Part of a small language model's weights: MLP 640 GELU, 4223 steps.
Each number is 128 + 32 x the weight over its row's rms, rounded and kept within 0 to 255. Layers, rows and columns count from 0. Numbers have three digits each. The size before them is the row's rms in percent of the matrix's.

# layer 3 MLP down (transposed), 640x320, rms 0.0969, rows 617-625, columns 160-319
092:174115159113139132110126131117143165118101127171168144121122133164160145188201144093180079097111133110141107060100128155137096106184098159185137096110143070107140176175114148184130060099154145128109164113084156112113106141097126128148110060129119109141127099116123152128113079157111077123138087144137123131109125103088178122130142166151096153123160179122129094147140128160132137105126160100101069108182133130164104149158100180138135118120135122184150106177162170145161161134151184
092:137124117118086152118152096116110082101165082082147168107094159109142180123146187190146181126129089129153162140090154184159182141096093097104116137104083061051209168145152167102150102105124104148163153111108145132083158149150110134144159120137175118098133101152168107129130157121155120116116127080143167122123110095143100181087130103105159226081117110075105079123141137156130042144102091098174103160152114161146127091120117143088139103154129113089113111141113123180163140155111202
094:101106158048135148164103133157122134144150121108124105146103088082137183158135137098122087090153142128127162146139156167077141111136068149085114118087072121104105117101120136132134124154146137110147124100159140111067088112078140067157115117083107219079099090114144150103188144116136100147144151125140115064099119101127130146190172109143110141141198087151160143125150161160183085079145117160145112154095084101159152113134191136159191124150100113103192121122106093191138154164162144
094:153096094109144123109090100133134151116126123040161120083109151163119114110180151147111127143148123126102155158074152129096055076158116099108116125142174168140128091172166148153057095071136158124120158133125156151135114074084089086154175117133129124091239127180157154118119183085107151100164155144131158160155080158096178101085142137153097142123108106154093172084112113142159132117061121129154194085161107184187137121162079070037175161151166129139156046169089187166115184171137136
109:106106086135171120101112105126102107130129119109128121093130139167131104156115043111133121162115165136128152127170086075170150140195135139076107136165119185160125131118137102103172072084150125111181184135142052091152135094127070091162118160153181192179094142171158158128091110086121087141107147121171106136097094158125120192169062154080151174112100102105177121127112185118129123160135043194102133094106131127137177175109131114092109148105124108109109125114156123082082170167167082
090:065142112124131120077163127116224129121057125140117110170120090088103187118162083128173123136126098119119222129138135150159101089131123095082217115126119108146145137122149197149091137107134107199102137088130152146151161138154180131143121184140108167144119074144148106083144162141113138156102167163086183126169144157136113103089115058119152113105178119174096135157147177039110087149090162124100163172137141114113119192071081137121126142121096185128123126135090109082113100156171155
102:090139127183083084113128095123124154130133113143073140154170152137138098160147145173150167108165109132132138116101104110110089108132121140112092143172128090129120111091111153118114185150133189158135090144135090110097117077108139151131101142148053138157077228132190140141162096180143168113118148142178201120119113191099163143117147155118096173153124092164125119118113122126167110157110105090129141106079174147105086118141077101106168069096166130098105204154118098054113144128127114
097:099091086132170174157135170076153140150119125110132196164135097152091184163062174142097109173137144168066108127079137086132107187165135175207182121130086078149151126169146179087099078177185101163193130113090136098142133134087139130156140128124091146063122162098104132087154095148141111152100134130102140134098087152119085144139114133128158120146151162102174093128166141157157143152124120107104097129103090151177110130123145103149197127125111133127084155196125107152096083154071140
094:094112073127127127128115131135095131142155148160088142092164204180075149201102126139187135130107097105110113132057067186101098143169178160132158100111099103123134183113145083113169111177118094128127132094110140160141121120111115138121163119140154117141142091136169090041105096105101137077151135111149135179128190121069121101157176086097139160152118063140147121166108143158133106111183148089117120123085131125145110146119203087130179083140115126147078132141145108111097082107129100
# layer 3 MLP up, 640x320, rms 0.0966, rows 618-625, columns 160-319
096:132128194167193134125122204099192143186127133123155109121097164174109110142127115075197070082199136110131148092207114102153079117156121136134105142139152129153143067168123087097118112093138126134112119144090163137159055146130129130144138157111102124167133152135101097173125151094148090171181096122215149142143112166055134084086099098184110096133134165126148155135119095106076116130129128173136073124087158167131175125162055116215151137148122135141175099152131095090083118136113154
105:143136185101087123143129113119088108177092117076122150174146095165057107109142120153081133170204099118113125114096149109110169169085185155161120133135105123161202140121112166110121088113126097164085123147110104161142203128163146159133153054113173134184099153077140129138117112101113120166138160118081082147170106152131080146108145124104101108067146171112110082087124122127185155086124094088100134210091070099138157108126132137143062108129135138130107108161178149125147071152149187
099:172131091163121185169126117127076092136112088166113158155145089100124098161088147155151147173071158143107146084118092089078210135114163168154073111113111104131129134078101154117126141139112113214133135169093104146101117160136123107083071109142127149105111141146142174121118113126158154184090094119099111102135147113084127188134150152173168125079159138135156098194110102100117119208188150152071107015173162077078165154101162124144113116085132162111091195143155113135110092050162053
097:158126168125164166112244167101178131177143125134161148146100099127150115184185156118142093143157102135090164158090103160107107128104072113131136115093073094171135125161113099141132159114137101147106166106110182169153125116083088104140141133049113101087179154104099181153075144189148112088149152132118146124137093182139112072153146111170106133139187112142088119086113131191214122188158159073154165143090137131095131164154150121151133064160154094123124084111162158179143135156109130
089:145121148157124135153213129165179150132179173144166117186176159186105181151087141113036116083156119137146174145153091127131135143097091159186139192151131122150102079139083194112133119140132132113170175182119086213093083164159123124142141113096135111182146127160137066110110176093112122195059101098155133144085115131178097161199090164127142169078074126129128127149124105162111135099125140131155124114111129075079106039121083147120136080113202139069189094152111132164114204138098135
095:124099159153095125087168112156143123136148107127151132148085167135071199117094095150164111109100134118164125141126125116099167157206137131081085129146118117201198197141075122072128108116052141122132130155138136144121107116148155139105156083147148087146114086102234164116110077112159139110107127127141156141150140106080085146132134132139126112178054086165106073159161087156134162134079095082088075127060135116137117124128117147094098117151108199121104142143139142172171067123128105
094:189125163193123120148167085161138058130170085062119104152131080092129124084130109114150125114127104108145096162132128097093109070145139142149052123154142133100092165109106128141173180127143172085116124125160133132050169134168112082094127138179190098170154145061124168193080082120078127083135155143155135124202120102097154127061131155183099125125099094120096148150063149118165149133104132175125154171128082127085136150134146158166142128096155126164141127077104101083123105097163141
095:156154169104093117104145110137133090086101133066155103099105113136155130133152165117126101121166142103171141088186129108152173092106100117110171143142161173104130096120037090077127160123128075149096149138103135123099125146144113108154110154101188125116105053137113141180128141092219102109137141114096104147127143111149148110132091137142160104104109130118108129129163112110147148159154054163168138181193165193122137103134061120070124093143185179142106104138103159118104204113128111